Part of a small language model's weights: MLP 3072 GELU, a variant of SOAP for these matrices.
Each number is 128 + 24 x the weight over the matrix's rms, rounded and kept within 0 to 255. Layers, rows and columns count from 0. Numbers have three digits each.

# layer 5 MLP down, 384x3072, rms 0.0608, rows 233-341, columns 1920-2047
104148114122114137113149101110116100130114103134130133132102152149115109135088192144162119092179129127066113106117129076109101117139094103109090135143126171135146105123119128080147177148107148147132144155140108086151142093143128100139185136146095149113182088129153112092159114114083116105114105096107155124119143157118082135115124131092135114185075159130109122110123126138176149137095
106130129109115116117134107105130128084136096180124141095157118133153145133150114107170101133147098149159098139156121151165163146066185128136140178156147087122138139149129103129119136076130137116142138181165150133175163135113158125155167124116133129106145110156126107128096109122112182126128148151094142092136105123139165087140142080080131088105151143159146099135109170134090152146146
162149163110132119175135130138165143144129132131092114122105122142123130155145117104156104144139131117118062121086160151136139109108136156112127173159126090161136082120149127098103139115122143169109177123156142147112172177121132137086128087125132079119148129107107149100110121142137079126113120180128104190154124123138136126148124139109112094143103157129114126105126127141109133141126
093067137135176154098117097100151143109105133117077158115154111127136107158137105128140138130156150115103134122122145115139144120144114110155150135110126095120127119159099143089132179124144161134109105153063139133140098154111137167117140130168102103147121113111155123146143112113127131111118098133149135129158173154128117137132147115164083136159171123095082146113127122144103136120121
111157145109130150131143119107138139148107151113114134085135168086084135140105131142122115122119112144138107123092132111119110118147104140154123125161111131068137131106095105115121122114116107148076164173134106154101129083125086158121158093147121166090131158115156097140147169140126106134143112147119171083157138147113121170153097135136126082152163122133151117101148169113101138103133
141144153112106103131151134160084110111134152095113138141099154129133129146111132120122140157105139093180141107122121146115136118107098146145126110114106067089166132098136140136063106137148135100131130115134147150126100168164140135114148134165150129124145141134118156119126139112146113128152110150112171140109168141174084113133145122108123104156122114134093187143075146121132129099121
130134132125100145160126124142133120117138118117122151151127125105130161152118140108082117199122131105108105139111137141119101151124115086127135142143144099141117128177110120186128086116155121128128121158119102155128117133144143146114137111121116149158153161165132131124163156148133127117110137102103078142130124094185142109129124113102115137145115150165104141165122131124126126127109
099131122119127076085162148132100142100117126089174143121155120135142144100074143103109135159118107060120146101119142144124157144122143105112111138155126074133154096103152085111127097150134122134128097143120097142147136126113102125129119103108119085128114139143188153186114148110089115120164183132117118129091130138145114110135109139137165112093147107105124141133127143134124099178141
101164157154110069118121134135151124139159137123115138124130097145140118118114171137076094069162115102167095108167142138107169121120192140119122160123102119099121117101136126116063137169093080081129145154171121138144128108139139118126117155155121146125130113119098098099119129167144140151139146141100130119129177135127137125134135118153144130169114086143150129140141146090140145121153
124129131087169131170124156122094163168140120115121159164184148111105089123091156126132102091117119134099165144124144110118118115141100099140132123132146140108144147139127158153150124104152125132147131108151154144113155100137123096183117122175143079097112125126116130115092140134111130106122148118118108128122101148145099126149122138170167113140148148157132098140139152171121142115151
140154155130158084155132118085152113127154155108141157139162115135118122153124130100138110124108143106128166106133134115155102152167160140146168115131141099103144130113142119135170159106103137140121149118124152088135148129141143098130089161139141136142097141113120115130146130125085133142140098160116115130168104094144155114121128130185124111117128151141146144111127162134117156106169
136152124106113142155128123147087093134131154145086127145105113089145132103112109175106120162113132128125146105143122143160119086121133114107085099146128098083111141129124121120162138137112134166096111122132108152129154111124126140102073143151109104113130118129123103125126107127156164132146155111128072120124128110131122132152149129133115105129105135131130159151098136163138126114143
116149137100124133102133093100139123162119129120131098140176142076140156078129171125128105151081135160150092121130121121141110129134127174110136158141172156102166115166138128127103111155126113120144096144110139096146141185138130150124144160077124146143160136106163125122101174113150121174120132101129134189124108148112080128104120112155125096120114164187123146151145158165134122134129
123133106129128103099111104138158131179176126155088089179125126118117148150164152156131111101139120139152120118092102167150125106142129120140111154140134145151145128151090113081172169122149158123142108179133124148077119121118131165177135089145153104136188117140166119164131094117098165155126120130106120148109069121097106120132119113121102119133159144141132104110112152131088136145098
109135144161149178163071123140117120139170068139117124121151116117117155120139165098119083130115126127076129175118161161125102097156128155147170098071135115152103114080153127146133128115147145164122139134111132161127140107142094117162117123158130093196132111142143100099117134124152127075138124141137180095122087106126171116137092183153153134127131154148170128151159092152097114163101
109155131117109144081093115098108131117165122116098138068156141101198152148132102110134128156139142116218143134147165087123144113137148150133130188151155085094160142107128155158120104133142104143152089082121099184123125113156106099110167127148097094139153065159105115120105144113123133167135110139156122132163135136124113101148160130167129084161159165153114148122063151129122121118175
143125142098094167127138161136174153138159092152131127131117108126118138092116124159173111071133103176099120120128112084114097120130129152109128158098130128123135101138150119183179176101123152134109129113142132109143157094133123124114118111197099087146070132128134130145145176144120072149140145100119084087141116121109151113117124120110136141128156147145147139108123112129120152116127
163139094125111079124149186122121148161155125137140115087117088118097131067124152087165128128131184164134134149132125130074100117122152103143134142146115144105128148121128137078146154117139156106169131140113104073092145156102126111129120109132108118091139109114082151139101121141102100125096149118088119123114120138094132124107156148141082134106096104076108148125150106125126136135146
103156187144125126120106149110097129111128156136113116109143107163127109145120071117117137102126199127075141101158140139120125135097137137150137141107119132155133137099122134108162154160154084139141097182142119112133113154151118147159179151155096096123125123144149118114134089117120116140093117134131097149162081123121136123116161172167142128104162142088089125139092119132131124159086
113110103147154147104106112101117142115137114094093105117126158115165137194183139117117078168124103140107093152179126132121128133059095134145150172156106146083148160158119124134107097147133136126140189092098206094089106138126159092139112151099135109127110167151113139104167126140133136160150122128146113073157121117159099121125105106092159095175115141145136097129102070173155147119086
120143114141126140119083137155125088118127157150133124097168133117123177106193116127135152069154170120098113118101141136145143154146133145102131142144121135111136147118159133113155124146148150121104150170147126146157107137115098130141123111153160147137131136149115081125091097121138128119133095144134107129193169119171144133121143122116161147118155159170140132175097123121117168157118
131132121128121174101131104118120135130122121136152114172133119114159158142166137075135114129117108123089111138136122123103110162094095139172111153116131188116102110145079084073169148139095090115148089185136118070143132117151128163115070143155063176143091140137180115118132143134114121170103126121107055090089127145165127104152143130140150170119113159184131098132138102164113145136109
124118094107101116146116163137124154093136112118090112095156148095110125127089097103103139165097128176111172133154093079131120125160100144089169152154154147123116187168098109135149132124135138115163129133139085131131098100118128108123113113105128108135110154139173132140129137120128141160131117143136145097162155117115135151157109139121141103106124142095101150113168106109131127140152
156170148127147107112163143131130101077135109123141115080089135148093142130116126099114121153126154102142136134093188097135097160133143137096113152175148113153116143124132153109111145152095139120114104133135119180146104134161109159128134116144179112164113130117152118172125130154098157116128141107150092084141156139093128107142120100152166127154130136131142169095096151125094095141160
143101133112120123131147108106111114131131119111117110170161115106135096153163134147143131113113110167128122162117157153099115105100125113126106137139144117133148099151097151105138106131137147148129102184116144092081113077146142114117125122126117168122094121165099116150099115115088158150126091150125117115160143136130111113116168144121151141102105098110075128124115123120127119100119
087128087126080153174166140118143137142161151139096161139159126109080127124149129117082145107115139130173142106112181122133110077104170100127121137191119125096168142147141121109174154165133147086155074107135144139148159143092103120165140145133162149109099112156083161124170122138164126093120126112140143102149140164104135124153121095142147119122103128157133117133108113112158123161098
094117124097106157102074148102121114143187124179139120128185166130082145173097157149081176150105141184139189134101137116101141119124147113114153144091097073133145147116131113119121106133085151146140124142112138187143142137132136168135162125145108103072146139103157161114085086121099138148145129158168139118115111124138153141102179159192144166139127157164146137160131139125114109166088
128148127078133123127110098161097136135125108126151128118104128125116117087126125112144135165091192153137123131114112091132135139121130107132151104114150113143162133123114125173143118127122125148135147110128152183155136130138152156138150146126135134104135151136141130112133095149120105096136130147117182148134090116118126122135107117230134115101127110094144154089143094108117112107136
150092145091108104089122118156149148158146106124160101119160118112154125128083161111134148123118146130173120127124108121123141127146153127112120152132079144082132099150114125154109111146122126119127095144146137156102123138142072118164131099119142117115095141143098166106108145117121133104126137124121112088109134135118115117175121166102147161099127114140123120135149103152143163135160
157107184148137151138123119118123067130137113178142105165132094147111129108100151100123148114102151107111111127196157134144143128082128142157118159163164169088119123092143119153091131132157126160136161119124129143146104118127113128119115156124133191149123130101110105109157091134136136165142130120121117087143147137113094105155156109124137127127163150117142074142133145154174125115121
101146137123173136080108133086137142176156155107112115176145139104140159136109138121139117126124133107164093159124110144123143108118059135147130149124109173124088143157090140136156132139127130120152118105156143165147116119077115089128105099101118098101126097116137106095120117178094126146145094132123155134133094128091100155133134126076156144136110142119173174106206064143138154148123
113121108129113155131130115135114117133132150121113135163129127111148125125153146122109169137153132122135110147108149146176130074179091106153174189146120134125126136148164130107122101102112134132115098139123144109078125132173129116154112139160112101134142145131137154118111104147099134151099123150126117127135095084119068160141141165127155156152143154122136133142111131114101179133119
142139157116133135141116124083110148148108168117142106105123105150132137157137120141177161157124118130042112128098129125164145124120168080126130140149075130113130132162106107134121137138117099178135138138130135079096112136157157148092144159110100074100128136109165110128114131150115140115073093137166149133087135111127107127135115162153155167123096149119134129113103108137093116128183
098139104109124129135128104140134104123158136129102107131137104122151132097137131139117099126130120115135114118099118166134131143160141140132078141146103147128116137128131103100139130128116135120133134124114180117094125121116128143110156141124134096103124174097135114083106142115114122142130145141147144154105102149168128139105138119152175119140124120124115135153133139164120130134130
164127128114163132103107116099124131110146100109116167124136121155110108186105099133124154109155130134128096125136145088076085128143100123127140106117165101103104108135084136136136141140124131172134098147149132114124126147169111126106115152143169092073149131104148151135113145102116106167126098160112133126167157151102132142146110122139141131128128126141106149134152077114107125135107
080127083139156122103156147142123146148178122104110130139148089105121091141178106118141132137131101129157118138151127122097101122108116071133130125116101126125125125093108128114090136127151114089141132103114105155138195081134110151143115128117131108173125078146164151140098136112157103101136071112124126147139103108146062153134132122121113143145139129153148082180109144105126134100118
150133088106125111152128164134140148167121118157096125120057146114109111165133047158144141078141151100123114107123126146128107129070115162071135114100127121101134130143152150135128093107081137147101152101158160107116159149142127120104098137171123107075139149116168114137202139137107091121132065124138120093130149117143133137100088099121094130116120112105147151097114140132171141145072
139130125122146117161145114171108105122135110101145117112160108135129080124132123136178137102152071133149127125117106135112142150145143125126122087095127188083118116178131090115118166156144114120096122128140093120168162123127156177145122118139174172106130102096143147164130112094118129195153115057156142095141099168142129146158141141104163128097102135192126102142159128106142113146154
175126132097150131098127134132114108109134166127142086112153125100128132118179159117168122106138069138160120130126116094154103121114077118165149162094109151067131132143116126138101143120122114172135079103139094127102127132099116118119133079113129143127125144099056148140098130117146107112169137122146146077115159110097169144105174136131139127141144113154151136146136145129127144136122
162142113098119107159105158104143126077112183092135153154127132091102110128120114133145105143154149121088117151105113121111103130145115072143110126098110148100139159099136119102091127114151098127129089144135141115154135085131115112115083136152072108164141107121062154124166134091114102099120153101127125163137077133122179110135119128160130127121153146139095156086130102156133123133132
147181138112171142139152101140136116104146155098124164170118115146120140118116151148140132128141135086151119115151134147124156123121168137136101131092125164125161130082126120193165129137117139111118142148126147120129109108137116121073114095139115105108137155125135158149106115107164112166123074116096150098170178139134128122146126145114190123130137105137180102166144109119120154134155
148111139138144110168137114129151116145118148129143105158113115130156131172126147145111124159095134111062160112120141127130098165079095142127061086119100085122144116133118141143109111117134117152116130128130136172142141111103140136114165094117180123127140115102101100112097104145127124141130109132122134158119141097156086120123161140142115128095180189105150127137083143097124135152105
113135080137097135145143131158140134108168109120091111108123140111124127118154089132152133128117118126133160152129116136122170101118105148151133097127125116121109123156111158154091121133127077133157101105121108151130126142171132167110130118084155093079166152106147159166151093105105131165120128127139138149133145093146136139099185157121158129135098117132119133126118096130099138124123
101086128145111076154120086131143160112107100129125125102095108117127124116162124134118121066104193148122115111114135105127126112138137104140111132128096110126153129117115122118128136109102123140129108174152086116114146117120137110126163100123097097105100158121149107114135137126169115156079118155113107118130090135143159146085120169135085168093063120160170128129169145133111120169152
129159131127126157128160119085156102130126142100120149123143163143097102073131178112139128119111086131090105082111141128153107170145075126123120153080109089109142118133163141143126119134125097134113130136144121103111133158139151132105131167094139152130151133060164176190155139122131138075125143166136134159114098150144143147122103129125154142129134100172145107108149127109134142153133
127128123133107091135134097176122120107143131126095166119116166146105135161174115119112110139147166098138132090144143092146116136154150154124119147173103106115115147132143169154164155100130103143143120164150087157124115120127120098132144139109153106171151160115072114132106189113160099121103103120135133105123085127114101101142150113131138158119137123110124137093109150142145161132145
084159133121115124139098127109114147127104126131142132135083060100156124127119117101175122114109155128108128125142125130130143149119095115141104148154118155088191103091111131114151141146144101102125136121131138180050145131124104095126118117127139102161124154118113137148086210128101140167105121152148124113104123116102141109125128124128147126124140106126118113157149121088122117106135
153128106117159171105098134138146152118144132110123115183149140138122114159107153124152096110125124163090125107152103100136157173117131101154155140132099091114133156149143177112139121127125113138115095124075124150135168145156157088128117125144125100077126134148132139127097146101136145127121150181103120094136127087142121102158120116108122133122153099127126116112138112151147111111175
135177129129139126152112113130094118150098124172104136143172144126129138118131130108136083104096105098151102146162142092115086148121135146109112158115122098106116125118095145080066089113141114166097146161131176119129100094157135111131181125109159118127069178117104118169087078148108122119123183149117134150128114133096134121112128147093115142138126124152105148158090122158110131102089
115128121151147133150143142152150142141148103170127125104127131170140146113146105103118128074141117108089122130114121107168136152114130092092168109103094159143115132167129111127108147140138153115147125158138072105150146089137097109148099182145151139140122108119098112076122128115145131100154107133159141149107159123153113128133119115121092126134119142099104076119133138135107115107200
124138095129068113113147157130100144099124144117107151138138176143142137131121163117125142138054144104126065148163105167102114133126133085079164117164163105141147154110152133145134142118113113100133133119099106148078168142165133079099146116114137122140141125090169114141109145114116133143125115118170139111137138190135128089107114140120126133138129104145153124116124116166151131108129
161097159148089134158158156133152097081092154133150130105121109107142144129103107059140139170120094119121110154121155108118189084135139093137111061133118130184116122135169133160128098164070104182104141129128106181142124111153155063148085143148158089108181097085129127118121161141136152122158112110153131128134079100115102124115117145159189113166134105128132139153154064129103105134188
143145132100099092130098102129129109183165110119122111144114092085127123155074100100087132157169123124136116159131116125118109140134102141106161073162200148126133127124123146161111144114122108119076113111088093185139139149155128126114108131126093121107125165131162146125110085146105105153169110092140073127138151127169147112126117129146133165134109095138130205100136117117131156099144
114106146142078129116134145149140122115099130131144119126128181111159140084153114139109146137112121134185159163119100126141113135126152099129105138155081073128141109109156180157137174141132099092136125088121101141133117163150141099126131134131178131136138104097174184068158111106119114155143121145143127153136131146132139103148115128145130107115129138106087167116102169129132144129131
145121155094111122082130110126112116136137121124165152156104128084197090133078100143087103141131110113083140155157122126124096142156135152120118121163108139117117123123092127150171153145104107116133086148120109164086165168117154135141128132072119109111128142142180140088119146110125123159178145151105134152120188143156087115186101133099168156122147175150155155161135073127119101113137
132116134115120160126119093162122122152107119091136167153081158145148156156106144154138142107146125120147107127123135115119134118112124136125096127131201110130121123120082122109113129134128103168140147120166149088102169094124172143152079098146150129147164099114139114131150107129120125083173172089085072108135113123110094122103149119106118128119131141130128138103159115142108161142115
122126136137129072129071162124122091158153147114135095124148113129164115135151135092104181099121150142068138136153152154169157125136098162155138122122094142135111140124120156147100187081131134154118092119137127136101120118098123137106132163151117165160087136130158103145160129083116118172111114151111156170130118140161110096108146145109100139140082138103173176173152095074123125160115
088103131135147105093152139109133107132071119118158124167148145147128124129140149129140106153103157117121146120122106100067127140134126117121102104080110124148104142115133132100151153113159068165126128138155130128119121119100094135124143150154115104117123115144142104154130087120129123140137114134132094161157126101149130144083159097143162130132171152146124104146150116090130123110079
166132135102124125150078171162141114113146115148123113106138131117120165087138103173163135099098134113103136130096083133126131116122124126133105145102140158098109084154142145185086154115137127129126113116139146125115095093139115131107150136149148088117186109136126126153152103135081122103127150137136139088130136153091140111145094111113085137126132126110159096113118119128094103147101
087169156120139203137155133116118136129114153134126123110106152088125133122157158115131068124062180123122136132125118095164150140099145112157101174083128134116127116139111108085146160103109121103124154133146139127129116091090099173152171109166103116161159127126119125148127151091084152104153135100128153106128112134180160152119110155117134127157110170080145095167136120126081110132088
142103119123168109133126148148138143113124103143147106126142117132141155153116116111101130101107131108161157146120113122167154141108110152098090116100147132107103136104146154092157085153100146138099099121134113146098143126134148142093104197139117130154110148143123137128146137118123125116144139117162154172137134158149097138122104127122130153128132125113187146148084156098085158085144
099143134146142147164137135140133138097141107197124154119134110092167108107111116092099091109117149146092106166147156154134111137104124117155111103158167176135128154098162139145127161152094123157151121109114120141116150156152116133132137160125125124103142129156138137127166111131128144144120117130092127114128131121120127150112136084119166143131116104114131104119139110122165093097136
070098138085107137158116122109118138090132156148119133078098099128135085141116144101157112134143193166091188130129141130128143113146115126139113169182120087103135127160105147105141097127143136110134119132140122107104136104102098106129129161105133184121071154135134119158115159163141149179147092104163136130112138100135141087138134120129123144110100073109167150149115123110127114120133
113112086150144079115145149106131139111103136078133099097149135127113135116171138140170140130107129169115164132116146141140184100089113150138117135125120133111119127129119084144112102135134125131132102130124140124107138100164147162121116093117133092126152167120154141152092147148139127158098170145102094151137129169141148160140092144140104125102106108123137140046181109119102169142149
131115141127123144124174136108139120145125121135091155162091119082170162061128170119108118096160149180094093103143115111154118127144069138161102136141122122126137135161140106123114173144119164129169145132103124091122104123094125130175170137130150137140095143153177095120127107108135133145128123134111135105104113100141096117154135146138130121139125132096111166171114121133128114126077
125114138146097123111159136076150143095172103158157163191099141138124097150064097116118142096138124124086132146112170149123127098150129141116104169169157138104137139085092142152076163144154173181133141147123129116158102074118129111142124141126119114143142110122090140098128139159113082088137126097139117188118148136137108135103115103138111114123111118161141095106077146150116158115147
105107118169152146083111111109095131114130108149115167127130150122134105145096134126158084136126129178110129132119123136125146143060133118106076106131074138115089058146113152114121131160159123082155114111115161109113138113081131124135127099097134139121090134161145114147089131134129108133127113138106112106111080130087126130111139102120148147103126149127119167108126083152130115082102
131135152106153127098126166153091146106166151069109095147122123092166135154160192185092123134096135132064147121135146108140150163167151109167157164146143120130120182130125130135089108107148148123127103137133140147146092173110120181113177117125118119136118155171120112083165125080075140151080151130130093128115102135079111147179116110066163112146116198150168121126132113154164119166149
112141138113166147111149133104147119124125109122135085077125132109099118161155143123116136123134102133117113117121087139118113117132100146123137117127150115138110136130125124135130129110112148108118162126106134118123163121141168185099147131105093142119123110153133103111148116104143131107077129157124126134146078117137123147160145132140142081160112167158144130145141113149113127103125
120151123129137116115073173099132140141107148108171147182131142117129143136110114101099106125113103144098150099173117115144109165123103150141142174107128139142113139159137166170123141134119096153131084131137157132139112120147145129131109165129175145099173122138176147124124085099106158123128148098140123104132144076155111150139145142096129119125137129136165155132145121121163162146105
132113113143142118075122146108134135102130140158096091158148099109133121129115118151132103078150148167094152111128077116147153148105142119115140160104166104078104123127140159183126140083138118138138123125153158130118126129136120117108132120078121155111135115123166128131097160088125120126150093161139109133094109136131188138124133133108156140111114109179159170127141115122120165106146
086122144095143105122093131155135118117101098099150113144146116150123156118127135114121103124136125147110143160137123119142139138188063122160146154130152117132097134181117138106132142126145110083090143105099149079108140144131105187163141081177124104091150100114120111151150110152123126127148125126135096114099135134120114102144145132139116164129099109101122119143185095155107152163134
145131158143144107108070124130079122110133159103173105097106078118128136174142136109162120113107124106129159139136153106116114134173187079173139173110134169107138140151151116136123143133085106137148139159158151159127134128138127108127161154108155154117113163118154150111113166123137146127073121073107109194088095131129163132151116124140067130151126116140152134134101141119130119140096
084132130133145053151139160129154152115166092120090144132086113159130133111158148143106112123085167158070128109113178121119140135118089108146105117128110144187083114092148162129127135133168121111135114108126153078138120128096118134115158100124082121159163095128148135141104110124139135123062110113101125201187130186158101149111160183136095149147103082113066119134122158117142161116111
151132085102133105133143157150135116148169150150140112119087158143112109163145178127148147142091142158053152130136114128121096130089135109157109124106142114136084123090110117118099136101131126109117093172105144177127136150119194112122154121104101110158131112087145153127159165128155116128145090130110134138163146159153122132126130118153122114094129098135144144098140085117192119078178
148135111125109140136126133126172128127080188093102148166101123143166172093116112144091109083117143138215131092165120149127145159142150135146182136122115146119153169130079174162125072104117110154152155104144136147098133136145169135109137174135139097109139096143107152132148121163099153126117167064136105101151150155166111117126114142156145124109102183161119095144093082104129085135113
110090107126135139106135130103107156084126114129093130148205106142119143116124109126139163138137138117146157106091100137122136145085152107091121141131119112123120098161160111123169143136129139084161144138113112130130134149123131119137138118122105112132082097125152124165168109117161133179131100127152093110110108101137090128126128144102128130131106163125108136106099130148142143132117
131058120143111096110099129174102119099114125116122141137147121126088133165130126125142150129074127090177114127148084134153126119095182131086105105093109156163114121129133115100136125095074109133134099103141135148109153112121173144114161131146144125140145163101081118123112156137173131102154149142133152127149130134106082157160126175073118078104149160150139103160130177148144105134156
146149170110100141143135114074119119156135141128124146106145114118166144118125165121166144146155115103109155127167138132128095139158141129113091107137138137128172082091120114170151145090110119180140130153153090147176124110153094116117147154110136108131173136115160099138155133158147144101115107159122161112131084159154133140129134119163128152147147151098118079176138097090113133133123
124088114110121134129183139138113103141126132128123125114129118160127156100147104109109151144148164115110155151136141123105155133160153134131146150151123092117137157147147121175146086159115128133140126103137132142156146114137170115086119166116126103097152150100117115148101156147143120129140133117092092125146115149137130132125160118164115158142141106160136151087137151102131125156148
109098133098112154115106123156120139111152125101097130097098144144131065126138135119125134182103128107171113148162118098137100120147133142112132090154147122132163133137195129089086139106108122146104134125119136136095144124139088135136162091119127098123097142125141188107113140140124071145120126116150143130124168132132108130157119142172143136126129072115139154146182122102123140130124
165108114129106127143123160104178134125116117159157143113110131124123107146117094132109127153160108137139107150141123115140144164144172099100104133104118134126140111176145121150083159071118096165122110106108120078123159123071125092170132144144116192126146125079140157165137116097132108085104144107145087198116105133138166144133149111177133120106121115108090138153111104107131141143172
115142093104139123131135146132162104116170146171140114134131163078154106103123082183128144150113129118145140116128107115074145142089132128143152111130150108144111127119108122148102166178157096123162124161133147166164166097141114128127177136103133101144161140104104129141125117144142108123123119141145052136112090157142106132145142136154144137122115166127112138133134120142114104145112
109110127109078129102164119095142116122119156188155145111129140116115121145113150111124119119132109116132084158104104112100155157081121124117099132120105125134107148106139114104138093169144115114143139122180122142115115089112153105064125109094109145120097121105117158143134141134109098151088155135149109143159122122137160146136095102145118185133180128127101151119100127111120107108131
132124115140110110178114155141130137126123105134115124153156172119144133127162151109154110143133119102143122128159127115149096107106116164116142141155097156115099113139146122060153098138163091146138149148132130134129129104110118165160121128050104138153127108142120108151144148163089146148072097101135152116099155121133114134114162144092084117112096132148125131088162123124149136097123
159091088089152115117127103119137141157095103107128145125091109097101167111169126097095115125133127157117112090114109104163132113109084109140152137149130117128112109131095084163143147093164148135128084146131128153145094127118128109132117100138121130109144112144128093117110143143116118124159125159092117150144165145099158107119154145139104126117137174123129133114073121142108139130105
150154136161103110171117135169161157155131102142166127112109123138133181179120126119125135135117083153110177146144129101108130131107092154085133142131128154087140114179125161155115125082108134169146108140152171110104144074153116125128148102116161155067142115130168155115124117142125150164117159130139134099143115111128113153178136115147123135146091138120087123116132117134129098128126
123142120115156129170111128167154123114126154156181133100143120128155136121153147124133134148124142082096119153164135122173128104169136154146125128156133112132057125095136103149108071095151090123090145156152084097174119117114066108101164147137106200116156150111100109108138174116088149120092124141114125123077126176102149162129171149164116110127158102185148148115093094146129127123111
150146144118187118140126134114140099136142104179110119155147057099167079128147115145107134157165132138097088130147144088094137142144118147090102131152107131105120166137113162110172105161120095085120112118088085123115125167065123079163126109106106084092116099087167114135110141113170099127117134118124132139098073157167144139164119122133160093134147117141082147125132071108151105150123
134103148094102095128151120184143130125162141152069092093143118121107128130173119148157143125145092081119152108104157135103113135095108142103096154138129127116138137147109139109147100168134133140128126121112147145175139146109094115147160154174085140107124128129133103145138107134079128122097158111129136181105106100157112153117160131079159091145153171085165113146140061161153118140115
136124141152119134103111148122099099136149113116108125144066136107119104140119151143129153143113133117139093153132129089130119121127128111115112120121159140106130122148117132186087128117160125110138101118144125152123120110146105114118110108138131201094117108088126145177102112126105083109172138124122079159145125146163115126138089116151142138125163124125108161124132136148160126141079
149119123143116106132129165128117095127073133171147136133147161098132087104064123109156122159111093167139164152141165182115136133116121117151154147125077123117113150162117144119187126120117130097127161133130101082157126102123119127146143151113100107132129086140143109145147139145124126134128147152119158109104127142115150123098165151183131105160183096111099140116116122177092095136113
125106102141137131105082149119143147127131159133074140136111142111158135121130124140084153132172137133133085128164104126123075115108102105152114089127168107105101137153104155135141174116182170064152162111195104114095117130139099114107048104155136140132110110103172145118084140157119110173082088159109122082127178111143101128084127084095109119121148065092119137098140078156117138131100
115154134129122166103152133102132121142119162114152140135134086104116130103140145143168148129130117142141163109117128123153152112105114088134168113181184105153133171135091137118131145114155117133137100136124103130141148143170149149105117109192165144128126124127148133137111139104141131153116134157159082142120117104092065149112143124171085156101156142132093137141119156154151099117127
123153116160140133128122165108142150139133086176131135107110161111116109135102135106098162174128127097139121191110131175103153153099130187121174122149117082096122116079072127113121117141106116160145103131120121145076152142136153107120134101109136172150135129116193126167137102098123110168158089074143133143093169123119107136110133176052117146169119117110108161085120178121129134117186
088134131161145144126153142149124165152116147129105145113112118136116163119150167144118160142153133144155147120153106160162181122143159109133103133189167146093153149118119144132143106129142097113130120121160148160080122118129117113197090098139114115130128181149088129142085123104164103155128114124109141100109150116126133147135133111130129139131138096114123108093135173137107093120173
145105127127183109093117131128158116131135125106126101100122150120121099135103143150121126116130113111119140128112152122095118127123138119100116116089134151122160163125147133090115172120128147130096149130096149168167070119129145141081141134135176184094143108085111124125161166091159133108110148172133139087148042086140130159117128134101156138121096130152116107176135123111123172106116
175108135135160097111119107122142139101121140173108126120157151138120108151101116128143151113129120118089094171151136148120109133148102137151109087113148101128136104129136127129145110105119152138123116142138132120112110127143104151124104100140058134099123140081137163165137158128144128148114109118123123103088094151164145128106116143152154135130124114124104106118125103131155088142075
149127128131091084146045149166152117094105117127141143107091146166113135148127167148165086081153146135147137110092146138140120095100100136121090133126157092094158102122153161094169145137096157129124167119126122162136111134120111161098143095122097118112121184156142125172135123139133130119117122159098120162129167131123126111146127123099079116151128102123075128119138082122084092117085
125089157119132100096150156161103113119124159146175138147140149157103126129147089091118092146100155133130124129146111175111156146101125107145092158128089102116130129131160124065120075114145153135143119107097143173111149120135162138103130097092104060147086140103095117149138115088100087127123124138113127100111107140136141125112143152122171132141163114175118131166120077128128116130111
140139101130153102127114122155103159097144123127068149128136155130152123157156168134128091118137135136130137144143134114145163106190116114124167172142113105126131121144123159149089168114150197128108161114139155101149167125150126146069139129153129100102121126139187078081163081111137138104104118164147142141129110097108097132159108098136122154141130125119109167127104151111111107163132
105132077129117038109153143135171119117124126162114167126135134121110106113135100141152160091087114159064143114115121139142126134100139126087090124157156150126119098144119124132136164120174099123166113149110121169152156104137126116160158104127089103131167141111156142133107110095140119139123098124134187131169092122135115161138113159102135137116134101137113157146126149155163124090132
109166099108145120091095156117139129151103104131146162123125122102151157128136151148111162110146134131087094109110150162172114118151093123087104119078110127089114107134126124155156180095089115140136138107149131137109131132070098110178109118103118134149130181089125150096139127131121124124120121119130167084149174147106105120146107135143100111117087134115160146111114115120123095126133
119104110160096165073148139144144138156118129116136148154090112145149138147153128131124152133113090121139119150111178102120158144134119174103143168084103127148127153086099132123102076130134119151126133135123124127118083090141101126127137144173105129123120126159155148123121068147116120117160144122136150115116092121147119166132138141172100140146088129101111102125135114159153161128116
130098125101145134170106152147120150120091168076124166120112094123137098106174112137127066093175147136157115134137139168135160118130127133096154155117139100109135128139103129105133113107162107190155109136134116162172142120157100159148122117163203163150114086114117130129129134117118106118102138148113124161139148110147137126110118134088112137115097128122081140127111112134146104110149
148128158108113117151139118164112137142128078102090127164129124140134115110127075146119171161120107162130163114143166096128120139163134116124141099130158116152119161100130124129137133147086142127129095146116162110134152124129112062096103127142151140095122117134125111105162133157143122137146124103118156110127117132132108121147161142084112154116170126151120102143139093122090161122118
128143145102115165153180145143109158094163157105102117115144129071096129131096110158134129105113145134096166143129087181112132128133150146134169112111167114153150173106095105138097177119101112157123126151170114162156139134147157162154130127131164137126158152126167107123085121154155146111167160124167153121073110159111081121096089123073142142150130181160119155107162107142122105142126
121159082105118095117149146117134122128123091155101138089100084082123160122101120146152121127138112152108124113089121145073120121101132130103138059143143147149119095137111117145097165122147133139165113129089107097091122135124131169111132086141080080087123171137173169121121133150148109115068091155124172132138091128155121109141125133146130147150098138166081175172177147129103132151143
108132116152096142136124126137151155125103123185084142146123125109133137122092127143122122134076145132130151123119117126104141125103135127115164093140105096167127155133145134135118135078162139086141105110115122090095145153145124130141106136141108112102114127102175109140102133142153127149111057146100123109114139106145135088104150119126130115117105132125166129112183083120145129170122